Weights of a small GPT-style language model, trained from scratch on English Wikipedia.
Size: 12 layers, width 256, 4 heads of 64, MLP 1024 squared ReLU, vocabulary 5717, 32M parameters.
Training: a variant of Muon for these matrices, 5381 steps.
Each number is 128 + 32 x the weight over its row's rms, rounded and kept within 0 to 255. Layers, rows and columns count from 0. Numbers have three digits each. The size before them is the row's rms in percent of the matrix's.

# layer 5 MLP down (transposed), 1024x256, rms 0.0701, rows 423-450, columns 0-255
102:157130122077128156101171166106132149124133139135101120114165116067140089101052102084143136133170144094059074164110107142135111102083132106160119090084119161168102107171116154116116111158120102151094087134118199154107097117122116144094152117138179128109127135110144127121102105125124109174077089161155138127118125154124101204126114116156134101116061123175135038224083081144181168058147106098129120181116143088140115106108096088137093136169151127141142133142130083185158140079139161150120075140155135161088095140133127091144139110167093135077134121096191102144158125156116139191193123113178143178162151096124054153083117078067119119163106113124046117078152146158170140113126140098154101124090198153128097164136138118193134174095114171115120112147103059124139188175123187
095:103091148136120148150170096130121142133143093199157100100172148114140076084082168095136135151137116123167096043111084168132100138122202088164112104142171145119163149133089100145129133207134108154063174131147134129064173075128127137169110113107115112111093117156144192072151124160142083124147150094115110142151140036112165077138139174097154127124139114118109137181162125136067111136034149109086127208165128105166094173099086157183151148153131109204132157122122151129134054170121148133151155135113151138083099130142068124129120090084117088139165162153111117139111147128145080104129141126110131168068146090100127117111120119206116141181091135151101170110159109100118085065094122091154103131142132128122169103062158139086107128071106110199143169163125070156140098152086149
093:157137161071160124109103138143144157185125115158156157145170144055127112103180096147113131098117176089128142078147112102142127146106092070121150128087165088089134107127166132123131103166085121081144165096150141134146153167163114088096141129064166160167136174114125150091173140138126125142167117166171064153155104136192184141130128110080110032143104159082127125109170126116171164121158141171084100149126100122144085136137136109144187125123118134114091174132114131128130156119076103184195083137107154144032141129102082021152209135155171183141123105052131087149146103200146119141143143129177120161133097139204116153113083157130093073167102125132112136186113101104144117104130122083188088105096080115104134084181126154148116104080149112133162156109171119094137125156113097
122:103158133078045145108099115122161141185097120127146149117087136163055119098081177158129209136083178074180111140121129113102163090178150223127171164093153088137117182159062146133147126170175137094171153148116104107186213108124125113139088111176127100099141104107074172102121133182083122152205150083133073124126155092105138109135129117106176159103122122125106192146113116171113130130138119157098133113146110132123123107094127159167131114099102082090179143159182111109141088075098131143165130080092155158121168153105153176049112141179146079125155113157128097118171162137134123145205141096148144122085141095094081119130095164139164120154120101174144133160157140136148174108100107123157150077116121122169134105134074086101151144164107165142066170145148165116086180120084128
119:138118134140163097112110111096099105148089071118054166123104137109145202119113159116132178090097140143130099077145093165079075116148092119141144154107117188138168125150128130078114127100153118093128132050139149127101147164171184140148112138108096100133143181096112084164147112102167153081236081132155122093085142121093113156111089114148150098174145146092130166130120109090116104077155139091100072132132124151085110112143237135122148143155132106133124142150204104063126148118113148085151117158142081140125144120133147146117150106135089136129082177131112147161099179110101080175209090068149174123062228135111119099112135144160116122096130185111189153139167131132190115175165159149114088090149188126126106126141162122156143172111155114124157067113067169170129157143094128
169:061131172160066167135089102145092072188174097144082107111102120169096116108134126123095113140129082095139130161124105097157153128143153135061135129142157139117146175115140110145058123093062155143153114103105103165152171137061078145162153169157121120186087104149106148172135140129124151097181082193140128146135105093067126113162155105162162142133166066072104107168094071128149083080186133094131076076140077187117128144118122126141148137175166109155124162082169136140049170184108184137154164151117130097135130108119149165082151085163116166150146112156068151168091158141166148168088134122138176090152123134076157073160096173167118133139083172078152152063163130158132157146187128108112154102131129102128144164073141120072113106095124070130122120158111112123150151065131147
126:124149112138186142135165098107106126181103194111123112127182170134125101106214178084166142104104136139114119096124083147111119123149125159153121183104164116152145119171141125183152107173070093111128142172151060126136149128146165184121122126137140124102136090126083095130147127148143096135167158255195171130123134087111100130101225119120092154094161151151119153159136056156127137193081101115158090145145120121090148097148087198110131103126116100082110130172142142090151096111159174153108061128136087115155104095112172164139130125136134159166094146131144106068104101119094114138123133133182110084136103146099115141125157151105162121168175085121106146166082158092130122120116144069103122177074173049135129070128103083160212180121100165186132090106175119134139120114173116
085:119114118140089166094089158103122175137201142137174181092136161115070105113149063096055096124122184149128133125144059200122103157144175085128115102135106152115097062153091150166114151125121126117154154139107192152100146137107102136163154135089154146112147069165160051110153184206159172172179157125109132106142115078088104085124103162151155163137120118098116200105158113189147135101127133139113063117124080092105161096161179127132085149137157131120121136096034127153131119099139096160168088118105112134162068088141168110164111107120144135096209098140095097101164131109145161111116067174078150204117165119102170118125127138105131099097124126114084162186112089135126158110107062107159150118097122076136135151084125138103121127174144159128119100146195195124155136141154148
099:105110137147134156071175098099153123168152168142125135146137080131132125184092107127141123155077148150150168095126112132097130154107056126120104126145129209084091034083138129158130103121123114146173109100086146129085171162103125052166118152133135100132114163112146078194121129148142176139075133089069139156184132156082155109128078119142143105174188117100083155143081102151078154132109122092091151048083109100087100146217154116136173131102150103087138109110115072141167093139154176152130160119091076142175100095136139145092098155157172101159137189109153137173045096145163154144077114137139157154162135100089089197134106144133163146120143110132103111096164074155113054183129152098113119122153108117090111148104105135162164103148097097101116117172147168119126091216131137
103:118121053139142124114097132175098128150141145130132103128087121124146121110136106086138124044121068160152125123199166114168131158092101108135095112094115118108077160131138163096101058114125154149132134103066136160121115167125220126122138147134103100101125164119155131119116124169089132095156107061158126122111127086118141167030165104118110118169095160134138187190106196104129129082139124216096118127147100131132117144144161129155146180144128129197137122109127113103183173118165103165130170052140106100144154141091138206168157092078121112112063153103090067142114137148119128129127060095117151070110190123093132074175100141165165088102153066127102119097136113107106167078103051109138062115083171093132136121152146132157143088121159144194118130081153146107122108101155178
075:175136148087157138114142125144109136226112186148090113105118151109108155128139079103184152138068109161098110135150063147177125142089108160117072117092118110127143137151138139063135087153151100111063151125135129116117095106125122096126173131098092130096162057157081130106104097156094115096128189201186127169134139156146145062116141158124113137158101191082122105114151157111108088113084149118103104123139113124066168191170158144126165195151140099140122134146147121182165119144034120161118145101140181124077075209122200190118169192131131097164141120162156120093159114123157152087103104103091122134123152094147134117158161140169097081123187112199172160141102129148188140163109116217150112114148126110087096115139154150110101114101116103127086188148085134137136085117142113
137:119115146176132162085114153126064132159139124109145180097098141126109136165085133046148145127121086174153162209099141133153088138114101128151153112109117133150150187135122094151093186172154123116108136160215105182094124086112102106098094156125194140147150065074109105127099189183089105111120116103116114161074093126125106136149126111043134072109145190143127166128182159118055067106088161090135092151096123125140137074103125074175120118161108122081157145172078151131119143152146127084186132121086187092130122119154124124132057114198146114084099141098174097171094151110133172101097156136139151160114107125135100154190156170142115129147086134149099153207125161079071099100117114109126115130129118085211171142140148166119110088142200158118110140094119127138109095104117148
073:111086067146160123150147177101123085109117102102126156105140172115182138119162105097184140075125181094147123175128174100159162161152101100071105148093085153089089129122138126088101182063121086107079124092108142097149145086084144164057124154108111124135167136160111106170155148071141114095108160083084183061198105097100156119190096146120140149154107161142152114089101152097136137178147140120107116099123156112177158137117143157127130157158122164123096096118111128082166121108137117163137110124114112115074132150201139162144164136163099107147112159161103083109156151132132146162213082121162116119061154128091164133138124192138154144087121171096104153141123089080100118170161171193101154131066122122149099080143088183113071049107087176114139195153193145182124142143164092
109:119142157169135109063048127117132134078099130112170090198165103171159096158116145102144142107170171086167163136142127173124180091094172167122079137142109082120141181116093140121135114164136066041124103143173138089142187181115113099098120138136126103188117165112091067104149097156127155156163136146165108099151132151079123147148174160110138129113090116083116106095156141107119108116099080177145074117153152220108176099124111151071101110106105151133121109118189114113161160171140093136093156159101138117107112110112216112098142133148147146133130143138166106138152157123079170130159102096194141046073104108111089084162175150095118056156160076101164157098109103122127149133091151114148182097139063155147126152116092136143089162133126089119108175166122119186122091193094093
094:126099148121070093167079109147125209171185140102105168151144171096052071219086088147127127092165119058156086176095105126134166131055097137097114162119126116144114129104112150086137129101165143090207140110138058056124173169157156115101146141168100193161135144174175116075165099137187088113119115143081132142137096128110106072139142154131092099160107142108099092170146133158112110098175181138111119097150145096178200153158212112173131150112096085108085109161094123127124115156145108134105156146090165131162160107148161071131086087146137102104128122115118137138131099118158114089155149163159140164100103119211170119141071187081165144152164151124154153112059102125100135139119151181159114135157163160121123119160131122133119129078123157121187114118111150116097149130153147
079:151130145115113078090150094184117122162123119167120118112162109097180098135165119123135108107112213079157148122179135174083106178185200108154092097177147046097131119126111114093126083181098126141050162130110149183098151128124120130095153099104140176088071107183123138072106108170163094136123180113136124157134142142177124156099085124154132092169123113054143085108126152139112128116116140145120092106129114124078157097113115115108210102106102127123230119116130108155107110145111138114095172073135183110103116104126183093186170099141147173105118117110097144123128110084094152179158141117130061128109124140134166125054151149104159171077120159110127153081084130102132143158078116119101122160092087089097116089173132128141080110056168152155160081164086132056180111158124092
086:132155142166105176113128126099134097126126195103091117097140106094165124139118167123146108126135122119092209178088137137095151153182149149120117216185129141154187132115114102125109123144155201127047112182115051107179148123121120118047122115159082145181146148065207151132146158112175108171152072174118119117163128107158113095132130110166184124122091169086111158091159165165093138142077134119148145170104061114100144132185118153134155194154157161138181149160144087111160114136138158118063127122098134143123146153071102144149199159133128171137114160103032141101142129124127064108161138129122133099135126145134110117136109102114051151115155120091060175101122159079069107125159128112109113169180141161067162125106105125134134085146152154159094108100107107084154116099165159
100:159132135169106050207173121144158150123119193081089150175122208157182127151133148103082119143101118141114189123168128114104210071129110223114103133167101117159090120119140115129125139096161091171155190096169102157096155146079205095125183129125152137111142169125133081150119099137158143117084156103082178115121151084080129143052145095137144133133127139103118122110111140220093088203135098167169093100088149168150083139122115084084104205140161178118098126153149116080141093137146098152109163122151189119173081126147142142121129080118144092133079128133178116130111116112085165174166112141142157139115169097171110150168079122156095143097153117135166128156112104191074150149160157157167073152136132090113131096085114100164143128151154128140156175115152134135131166130125132
104:143111105129114079198163086105097045180108130102086135155125157099183101158098148173177078167135119099093132077119139163106063107101129092130115166087064120080175091116062123076099142170113133185091085157105140144161075155152161116094106160101164158152105139117140106127107108137152134136145145141139133130104126130119125050134057126147156105095085114122150119157105119119174173085094107147093155125105110120124137100112178126137132116114121077108076142044138130107107114070153147167185181103105093118093112121160120151170155133103098084098091128187060098214171061140127137084123147103107108142099146138088126132165133186084192114107183148104102076059082112109149118092136080124101082121130162116194095110096184135072114115138125130131090130161116110129137163163157128
082:092158127094137148188148155174138145134114074138095089127135121142102150107102192167162146110102186134187134109118053143149076058113106102172119173115101141106080120116118095080087164151154153131056154143104171142255058194126166141156139162099167131126155122093176126136085186132111160151156142118137051094139136089162126139110119193157137145095131154108127189142140136138108080132128123144202136121138127110185163174136117133046105158148120045113125053156126138126079080138121142096140141151167140111121157094100143094119128113128171146212085114149108197115122122128166167100133091118161130136133104110146141124137175137136182106154170130127108158101116174127067108111134145201122109158129134138135150149103137177102125172137124117149105110102133155123079113113083054
068:195120147121153064119134123170116113171123128152103140087133155124123099098134145149057123141085140068105141136148139137145081149105129171140149146135141109105118203184109124109124106164092177139119101163176103115108164103118107135168159090131147141115104163190124093099166095126147160088103144133141091180153157111109141148079124151161146089075114128114102129161106149161117094092116107105145169148128117210142090110111130132145155070093160178068214131185205122105161056177143053125157109083135125152109136086103125197192136078140079142188139106113178140213125157123131136149129150100178150101102155075175110134113168107090127208128169088160144187149173129128136122103169103122142105096102106126171128140214103110160178137116130100108090192091125149153114106121100087
096:093148165122100102125153108172136145129134098150116088135140164124128135097183116099103135099117070123075126136115099113086111137079127143125112079123132181100127144087181148132136151055068115076065074097113159205109127160065093171150162191168140121153120111081130116151108130130134097105093174166197118167121123172102123085149152111150113103093175159162184096068094165117132098073133126105166151063147112175150139099093107153095111121120144152106167093107103096095135070126137137176096141124143080165067125145097125122169141145141153187182182095150091138083137061079165128094048117061130105061102180110092112152144101158151141129129129135120132065130134103092145097176088152167141106159141174132130067127145125127091204118100090168160105110059138144098174137132122145
098:129096121128092120120134175203122133072172131068189130123117092098044120121170118186184126142130080098163075093077058134119145103164090154122118150124112110120147182159136086092141112127136161159091122145153139113121097084187150142154146111082103116135091085149116110168135148138156120134193164134140146116137061104111169125093102112154097148119131169127144107116122130148125106138142126110111122149146107168155093135187142135109113156185155139101088110194192135130111139101064113177151136139154186092167134146075100114132144130093134074120068114199133117185192139127116132103141118181163161145159168142184142142113097121152065152157143168156122115135128147138104099138115099075129112184107173079128076096138084130118168161129118067062112146192128173143090157235102203
085:138123110139107113125107171150118173107088176142216106117191099129126134084146204123147076112153132061170152114138226149150088135070149111094167135132172077168089122099132122095092135125132113105109162055113134160153120177144115172162093070097132152149093115145119124137127110160110108192105140099113065123118111089129100174157084183149108066117085141205146171153128128164133135212092162146083134109100117068135091105165124156045087127129064189162123082114096104108112145104129126089114132116133141073120096110080118098046132187185105134151136098149168124134136101142110090119155133097154121133139122108165079180145088139104104138152142122151121083182164116190146064189152110123130151115166128143124141081077141121173145134160118097089097118134168113108096142112129128
105:107155126082100156173162100152121103148123175100127188165124130138140132122090108203170129144133112165113121140089082081085078101144032130099140140165132078137118140129117154169066103122116147131143095134076138097145127105106183075136133137122124114124134088156136087130064093143112141083157076147160069120127143092142112176134108139172127099107137125040078121113113125159147114111079182148105128126128106196179115110096095139141137168131254107145103137115080081122163091152147104155129126111156158126088082201151152127137154122151158125170105098149128130114159156131156163170132096155111071046156114174079157085118157191096184132102078100098121146157129100139136120147086065201133126106107154099165134156124130168086119098157132208107120160137180147091113192136127149
135:150094074138118137133124154160136131149100146177096097138119155156147178101131099096097118138186141128104120068118089089082170196115092147151189212107151152078131199130145139123088095097113112115077132146137126171126148141070134144186105121168101170180093112223114157189081165164167075143199156123106074120134110115151128118122145118169202135081189133145127128126124060146084132109095116141116128122103166167103112163114143158157118143118061098129163139093086085139124174163134116124122039090107140118097148185172075196112143125158089129061109138107151150145113113150127099133129138126115154080180154104170163095159156126136157171087101149103139103116112119098179086120138099132080053128160151171086158135109134151116137062081153098159105128146083093108115111106140085
105:137101146132099139131192127156083136127198151116145160150115124177153056103135158150118112185092138117094107173192121103152084187121111151182171154150084130143150145119080156102113127161145125157071097099096152148119114102108162170119134175151170090063133122159096067133117107068101095167105121108207114083102059115116160155196161129125168148185139125097159150159155112123081127099127086117131038182100106144083099160119134145137118101151125126102108127124159092127055138146212125134110145144116123140156161108102087165120136147165193128141179184124132126151084113114158116120116176099080123052154135138119101062194072160142101106137134122146168156084112086110096132172183065162174127192126134114133158125089110077162112148192128141127149105090157113114114147105142170
129:186125098153111138170149113117184077176161160153153198115067145091187124117216106182115093090172148129125118159120108167144149156096115087115120161094098177168091135113125134106117046111111131149118094121127144084122113116087091129142162139104165107136081097117177062152118113140080083124089105126147123089119113103161118168150109110091115163156146086074065162129135100148115154155138079167098131160086124099123118114058142102165156116111183185113105109107128096169093094105105122082097152083113113106168184119141083091141095090158133096088128111139091113088145181134154093126056100158127098078186122121134122142103150086128175070167117174076142136091089174095111126178154050133135091170115148123136159186182079171139129133071082115129068104153142153093128124127172102
# layer 5 MLP up, 1024x256, rms 0.148, rows 424-450, columns 0-255
097:054102134156148207077123179112166155148107198107151121112123144104142159166143165127111112073110148117103084096131106166128135142113152065161116142149131199159110158174116116126121109149076097104115113123103132115080113152154106152162125156095088171062122141103127142126141119087103117164070084131095110172084102114151091112148094116166165163087099121125105110128137105129153130103084167091124147143163149124202071094137133138116097143078114134129091133103116105135163148133070067104141066105167129141164094139204107038152071182146108125199100116125106130083164118134086135066087095081085156174126159129102122120105088111187086122095163128125087161148109066105117135099111089058145146110104124098101133056138112147166152163114134167195158073084120072195151095135137121
095:072112136149146101088152066130083185159120140100119099124123078111115120092156095105035117057110136133113122114101153178160090109192129094098069165147158152176140163153140091183141141166133163153180054105137093163135141096174149151182121120130175173154144145110078109062057043139146146152103128091088143133137154131165131151206091100081147184093137126156173144146121142147112110159110086167141144134121116117102180145129101169162091161121115166137177156116122137177146101165125123134177198202122121099151123134099108100133090182115121138129079127076176114148156158108179150165092104129177088133136115073123171134099117104124107182117127141101144097131186107143091114113132148118188122115058097126173157115037118070091108139152147107123109093160136155120164131134114136
103:077180123128115139153111105073164168160037069161165117087130107151155078092130110131137187131145087106146196148094150073113125120179111151182182194131122121085072198203167095106137139135156151070131137081126110109106112168139089166187102132090136128116103163096103145115095140119102111110172089069133131153140136130077097158116143099091167121154100100141088143117132113132148129189159115108114204134143114092154087095084171093095166151081072100125123090134184130103187085110113116162163100097094165155122110146076099116132126154113157133122164075139142099149104081098174149168166151150149130120137119136171163073096081180131123077178139105128128110118141139110137091072154091105144133055172105125138129155158163118097173171119135201109132179128155111135166167159081107
092:094128175137116068112132109135143099141131127146096175095132124208145158078160110093084136071148160132176128093138088126111136139167091152170097123156165121127119140108154122138147173127144134122113107135113127151130085100181104097182139119135157119094132103103131105147166078090184126081083178161099066127124164172109151127163100134097164147100124145041053139160057147131135093184107080172142145162194079113140143138109151102112065124151152172142125150172082114151071128153120178125137171135118152143110120142089103170133140094172099175080131106221152150136110123128153126103153172101128110151092179096116210174121121153147106110153080179126181089100104135136117119073185084121130159084149137158153185168132178173115152191148147130184183170186099163131125194144123122
106:124144186148147121143164113163095166162085146122125124081100130113137158101112136088099166086105113162098133172132119169129093080092151132156120162130121123083122182138163196130156137106143127169142143161196161157068156135193157123070142138174029138087111120121052109104155154135092150198161145149152171122148115172121114187125077138138105148128135171155148105116108112141176192210126136155067203153124181090106120168122142110142130149125158132109085121161049110123144154127165166121157150161095136148213159070081111118141113122126149121109138151135149142066151165145119167147167107139088077133058131123184086180160157144169211126097102080117172159100130127182143133132157118129120115166138116129082141143110139142139124123125064150109159082112131070130108131114112045
104:102093131139141075108115151100123164095155159155119122162116123145123156052147158092169132154111082176132193107151144139145111116163051062099123182140102149087168111101083081129136153157045182114128106078140124133145112180124137188174136180087104068132110144125143134133157165110159122041107146113149121089096132087126106141132120160136079165147129157166191143178123129098147101089107131117095090122101125125111167133195162110095094132147166116103113149091174136181132125101077147155191147186173141201251133138090156159129143114082116137119130102136160146102095122124121054115090098174154215145168146132118175150084080155106109151130156129073115090149158113167155146147139172097099133123111133108100122157089153108125162106106143068142124104164145184109107109092150099
102:062060063143130110119154134119163049101129107128104139110111081134101141189141155143184081090108102118135130143156101160093168085113135122097161142146190136111119163099165185183144110142092136098101136134121097084066143086074110097144172097118090118152107119162131115179130058108121127130147136171153145106098171123124111131122152160142121168087087143181211094150079127089100092126178133081156114160117172112122116181091148109156160125142132131110122176055124179094140137195130160150116166047087114106103125116153123130125137154096105120192145121105125114132121120151095138154100138141182009089134125111141170085100209163164138119088138159135104105144112183117178125159100138130139142116155185127149105076103095195133130069108097126143121145166129084156108115173198098
109:172120121124096118167122143072125115154105111124126160083161097151126154174115196114123181152157129105099140101137113143152139104156126209131120101160091141123093151142123135134171178162103156144089148106110064123168117130091153152181112117114168092155104093111078152133073110128163106145182122121094131094138119107133141152126059100080092191149130087107081117109121146124143159134151124123134117123131072164104117099107105152047159110164208218181185154147160155160169183144160108102105141134045109103132109167117134180112141132108077155127084068151082147071097166170118162075184106110133163155116126080130129102149187089086132127077096173144078124135070162166128175093128133170178165133117194140132133145119115080109144093082166077105161169126121115122178173056111118
096:109106128101218126170134231113101102110126097189107167116075069131130126129114086113167121119072138140133156079134129106146140146104113153159129131094118092114153089129170100121122192128137113108123152178170144073149132088124161085122166144056142136095096122149137120207098082142118154120086135139107094103148140102150136125124143099082202092185144120060177113125189123121173102139119133075098089116152126124166113116138135140108147097148081047141119158194130118127078106108154066137081080146100130150081120112067116175118154089076125090126144147102166052180163162089171145101107158126130129117193142145142140196165156164124139122194136112118217093100100115131122120089165121110127110120110138161142155099190159159119076100134126107145124133102067103122115116076131196
092:142140144144074125163101091144134126090068132142088126145161101117107091096124094136123141115087084055179130133068143139157134112100095112168101111144137148140156104142104128126146152126147110087143116136085103169094142171149151121079138108190191108103079076056127137129118137109133116093174063111148080111069080171191118124168147121095048152103127147112186172109126067117127128125071091123124101110107128157157142098134114117117200103086141168106102193197117129154084092040110092115152137095155103083119098074094092182181113144168104156105096154149158166103151177168127109065138144143113131095147100132190130076085149106141114192096151135116122102146128150111135160150208103105082085137158091153208145120151111129138112159112150163124166162113144149096212142147091140
090:166137180141174075155119154109122134161104119146158162125159119171129164120168144150106110088118093125113085108082162203111146073158151146115131049186104122156063107160161095134117104203153116114144086136114133160159119166108148089183123113123070115137095141111137132141139192116174065146103114105105146076126145133143172104095155076082200177144120105116188062110076140139199152122184176149141148180126111084141148136146135088140144161186122158156167135160149134089114109109135121143069172131130122141144122119122121150097143115117115126105114155111070125063078082138097154102139079114057131083178081077090100140107114093135174155120144086118119093139100155180150151091165083179165196144122139133161103136129043085103133122152140095126111110202152119119096105102145054
101:182147105151154163077128152159107125173125166103065205163131062127155071166145139116155118083139120051174163095110128120142104087136146113099117060155160126099096093079098160119150156120173112054102105143127113130118165114105204104127166100099161153117091127143181115138123166101085150111149097083133178135119149132084091126122096128101156124158098100162140129131136152143144132159180157137089130127140096121078146146169070106135155182050150139165128165129165125116146137132074108128164158174104110084168122089077082166084149165087186151111083133187076096113124075125074087133101172094118117178165136117143118188129116145127157116132115146095189043106148166091097116132099113133104115126127062106107095171132121106127160176111146071190168160137075123089053120139147120
102:168139126157145091136145186138166126136087093124161149112112164149136012140103131082181127102132151122090137103104121143090150147186122051081102111102139125098175103135172060126095175136095102166112115118160124152182120139126138130132069135161093108185107097088165146097158139126147157145087106131124131157119138147141112199136108136151165135192153119093136111143190100098186163105089135034082121162132142104187134191166179187119142039128106095140151128123166110093089172132150140147068147143135143112110117080142147077146133120151115140132144076158087095125158149143148136154119206170132114101162121107188135137122152141131122124118161093161157133173063091139079178126088142139120168146170106088102127200161128123143123135175113101190147159086122137203193166136151139
104:158106068071113106075123133116191157096153134156111195144131144088042115171133122128141093128150089089161117101109111168139159074098065133126130183161126134064112173012128100130089135119119188091159149110142133171103169118190144119199090163132160136144197153144144127151149128221122166133156069127152200150086097114097115173163129108116093108146121126070107157099124095077164129131157154116137156111152163054122093143127144123091104134105115084129106130088090112160125128148187042124146107186168131120147110083087059103126111135161110095144130138209092120061154140093114090120120147173108192104112131122131144126095089109146154146098177157150122146153071139158063120119152152139114116155139105126123130105146130119177147178126099147113175126140138123156097149127141108
100:132161162112154173064106136110076184147092137087112082108100150116119101157170111186102192108152183127126095133175125116185173094188092143145145144149083071132180063104178170114197128079107150105124184169154100213101124130128090141131106118111100101083102149076103138175131188117075167146158116175147167111138141118144136084128106163071127130126118079116168125166101125077158075118154082137097099127103131143130147142093088097144117105088159180108103172152160138102118150142091118080125152080156113138134138131120159098095135188141190097129076151166138169099100136076131101140108127130142167165126152189155176139088150139089115208155124158122114133069093102119177109117153128124119140144167109151150114132123069115075147131118108086077183026127121130124113090163091110
094:123203142118129095105073119105179106131146137128145102158114058181147134133185138176063120087118093162058062122143153093140105140104210172077077132120124134123117167118166110111150151144133114113142148127137148137146067151177098150122101107065085168109154104119132177142105140131103132174104099144160102126178080191087130146128110127156069094142107127090186054152086140086124138139157086110130113184087117109098103149154170164172188094174138102094058151121128114127156118169071144098103092128104167108118129130047154105084071104126104128084110125100162137120177131076140123151141115199164142094150028104113157126088121090121056149060094123110128105157108140123167156107093143143118143086166136142205162120115112124131160109158144143126143088185116105100112122101133148
098:116091140111059124064096118174142128136145182089117181090124130107104103162122068132151144138112165160125162100185152161109122072114077099094130102146161126116157096148170101130162124134102120071159105076147115101121100129152158103128119090096123142136165119177135139162149117126181164137083163113145141093110193121105084156131111088178137145182121130134155140110097103125093162085113150138136158137137107123097101091160086141144173134205113099131083148140090152150134121214162132154135127104121110088123153155135077156104059015078110214171190100140146116129127087115121097126137092145104132185144141105132134168144181133182171153081118082139154150070152129141133083092179121166137063096122097145133075086060058172179161124087097164142134157077074126116145079142102117
105:195093128148112092186148102110196108160152146106083161107126127071082168121148111145130118143085150167117168119125120137164121128102143104109156077173138148162096129081116097062167094143128116102169102104087124109079111118159108218104139099087107140159088200118070144197098126104123136149139097075053176097152187077143118109126134144173153136091093158138141096164125128160150075056171123160176101060150136130076102089114130147128099089148093145057136162114110095077126197141176110123183133160144081088152182103138141133127082141121148108188117085079114143124090159169124151214109163108099099118112135155134147128125093129091091104167147097107135090151170085171145150165127144120155148094135098167095106152160124098092111168116123189134129136121147119136192083118149180
100:154155169126056099119096150116142093123107128141156064155113068176142163188124132131110111178128086113119153185121119113155117142067107134107156108098188100146093073097147151173198091091144090119148119188166121111154030164129064150134099183103197098081137150143158102106136177105124113069128137119146093135041057131128148123141129073209084185149081075115138139160132081111111184165105083137065147108123108178125131106101154136149130111147119113120045162156129098162120140121175119117079079162077135141109118119176138133083105103138177110108141129088146182104141136225110094133137137149153088132106133107104120115140153090154103142129124148093113116166084132155085126151149149101104123104103136142133098056103088096123132186089123132153159145087122114084159145122097133
099:093139138141057132097154144092198124149171125120108167188133124207122157108113126125151138149128104099078182123096136184119114102178150104175125139152103141120099130115134132196179144146104124105139094152096099138077099136173124105138091063110097151122131125127194087199161138154114132152154081145079120165045130138120124111130169088153141080170140109119079141061148107156095112168144119116164091097146150118179169141129054126193113122152141143151123108069092122139140152117150187049092131101114180108153142184095146119080076098129126141107126117116130163102087101103115137111151145126128154161133179182115176116191153149119085144114155105124090099127168096139134056121122105064123185136080082155091111103167124144156109077130109136083131140107051071196157176130180094
096:126152122127120127157206127132139113115074161090131170124150115115151117140113162124134130120130101107119167172132137134185112166136117204115167066087171093106140116101183110092034111087114140101072136112137170140078150126160190175125138095071107093120092069056186171109113109074122138173166094100108107103088119067091167098126144153130093122133114115094111165147080175090149116104115163156128114124099100098159102131148116113101150141096200148151093132125154180115100175099117122107177086148118151126164080148112168104104106139135104145166132140119106128092105213179113155121100096150190189107135091189142115060181168117115123183080134097137101105188110132117146076073126104118119128109152190218139159147121163181069051137100169119143126118149107124128125137126095121
098:114098114124143156112170118109189089114138130144121154084140107101158058162144095154105139095121099137109122086169136064156129044118093062090142212108160132084128092156132113160123172144175199125129139185185136102102177138055110118176152117126182082034138093049158073147092171124157127156127109190098170152105095129105136123142134155155161121129090113143059113108123165187104137167133044118074181173138120074118167090143102098096104127107126078157118150097141147105130079112178115167142134141108080104118085109116092133138128189117068112128124152082151116138066085108092148116138104180139102122132108192186178190128076136168104153118116102126123117091162118151104122131113101138105141135133107103161164122097134091179118155138096150120123075137122121112127093090154118
098:170093091143142132072136133056143141169133109182161120130135123143130145073131126098096156133125135092097123118084081101038146096086167150155132156136157151134077165150165118183134146110132187144155118141149099099157126117127050160091138157158127143115114107147123123083214130165091198119191115103138178173111183151091152080123137110148118189153148150066106146162082108171129140126136163132132112203139082136137122196130173093110118107134121111145119098123145162110142141158117154099081151053124121154141039135153136132142142155112075135057086144106142109096126138095173152088140142108095093149139111139094141100120144126099138134133096095154140165026149149123146120196087174162126073122152091155089118161183125195163091199087159154161151137123169184144084154168125107
086:191156163086189104153094125113152104157144118151056127136128144145111151134113184070201169125092119132185100114133129157159115077135131164065138133147149111062099163121137087117163132136135094138134095167113104165139084136110156149178128121181122046133130136149123073139088097130112142144143180141086138067140078034180175105125122178137195086143092141188176070096164126151110164165142046144068080099119114133170101100135131144124135108131109118110111180136107073105130131151131141162117147124110147130104096177165165096097129181155124157070136107110106111097132180140140175129070112115064136193095159104145153155127067114177100050111159096100172144143097124169119124132169162107159105127140095077074158141119100132171129130130096141128124104107124127114123100193078171
082:166149185119108175129124082090139148122116110167128107099177115211128101124157116164116077172126144163117117095114172110087091077185098164122143127109141185130112049094114135126126202179118115118088087115133111087107131115173128108121132105193157121122145241172150125067157090115098125093135099145143146116120211128110122149178136070102127144123100142118102147079095128172140142164146148164074150112163109122152142158133129151158149115110136126099112148162091117152220137101144158104100127179091159134162119125178139115040188161200108172106165131116072078120139121096144157097153137149144170105147150143154084223085140079188160120127132142081097172158083141128123089140105201170175124145148089148134135116128139140156101142086151165114164132168129118113125180148148146
093:108117176091185137115101078093115138145161150110126120129145096135118133156166142141163132207120068104045127099110147125176085099099087140131154126162179129151119114086206138093177108103147118128104080131160104164201128063163112096130200094048099156131107090134125135116129149132093089116051169122111055137117154167113102078175140099138196188145154063127107103119136118118119162109090142121144155124157144123136161127144147184129128141075129134191146130093128148100166093129150149092101131109125127135158163113141088057080107136130091118091086112148183093126148155181080148117090082145104105189110149147185141086122176111118157137146157147144079100137142209124084164090117112096153118155151166154142125109209129161159110132105130089114096129068206112167144135148114079
095:105153175117158174180171100133163145145132132154170162123142100114175107109146105186158109105146162159196146092130112152077116094104130147094113143164120153116119118132191153162149133148115136150134116136168170127066145163112093095094115137098106173088164116125145146123142087077064160093139136092081137142131159135130109127094187114107179117181165106114153135169162103146151021115148120154115209135112146109112109186106128119108129078134173129128183092161105197136146105162167117101187086174097181166156171110129088127105108161104135107118171125143136186080179125129117186181164197170130138135185145126175151182135124082145128103120096119131099121156121093065158153083118137059174083133132050126144134144105106096145208119110141191128145137205130148140065146111107127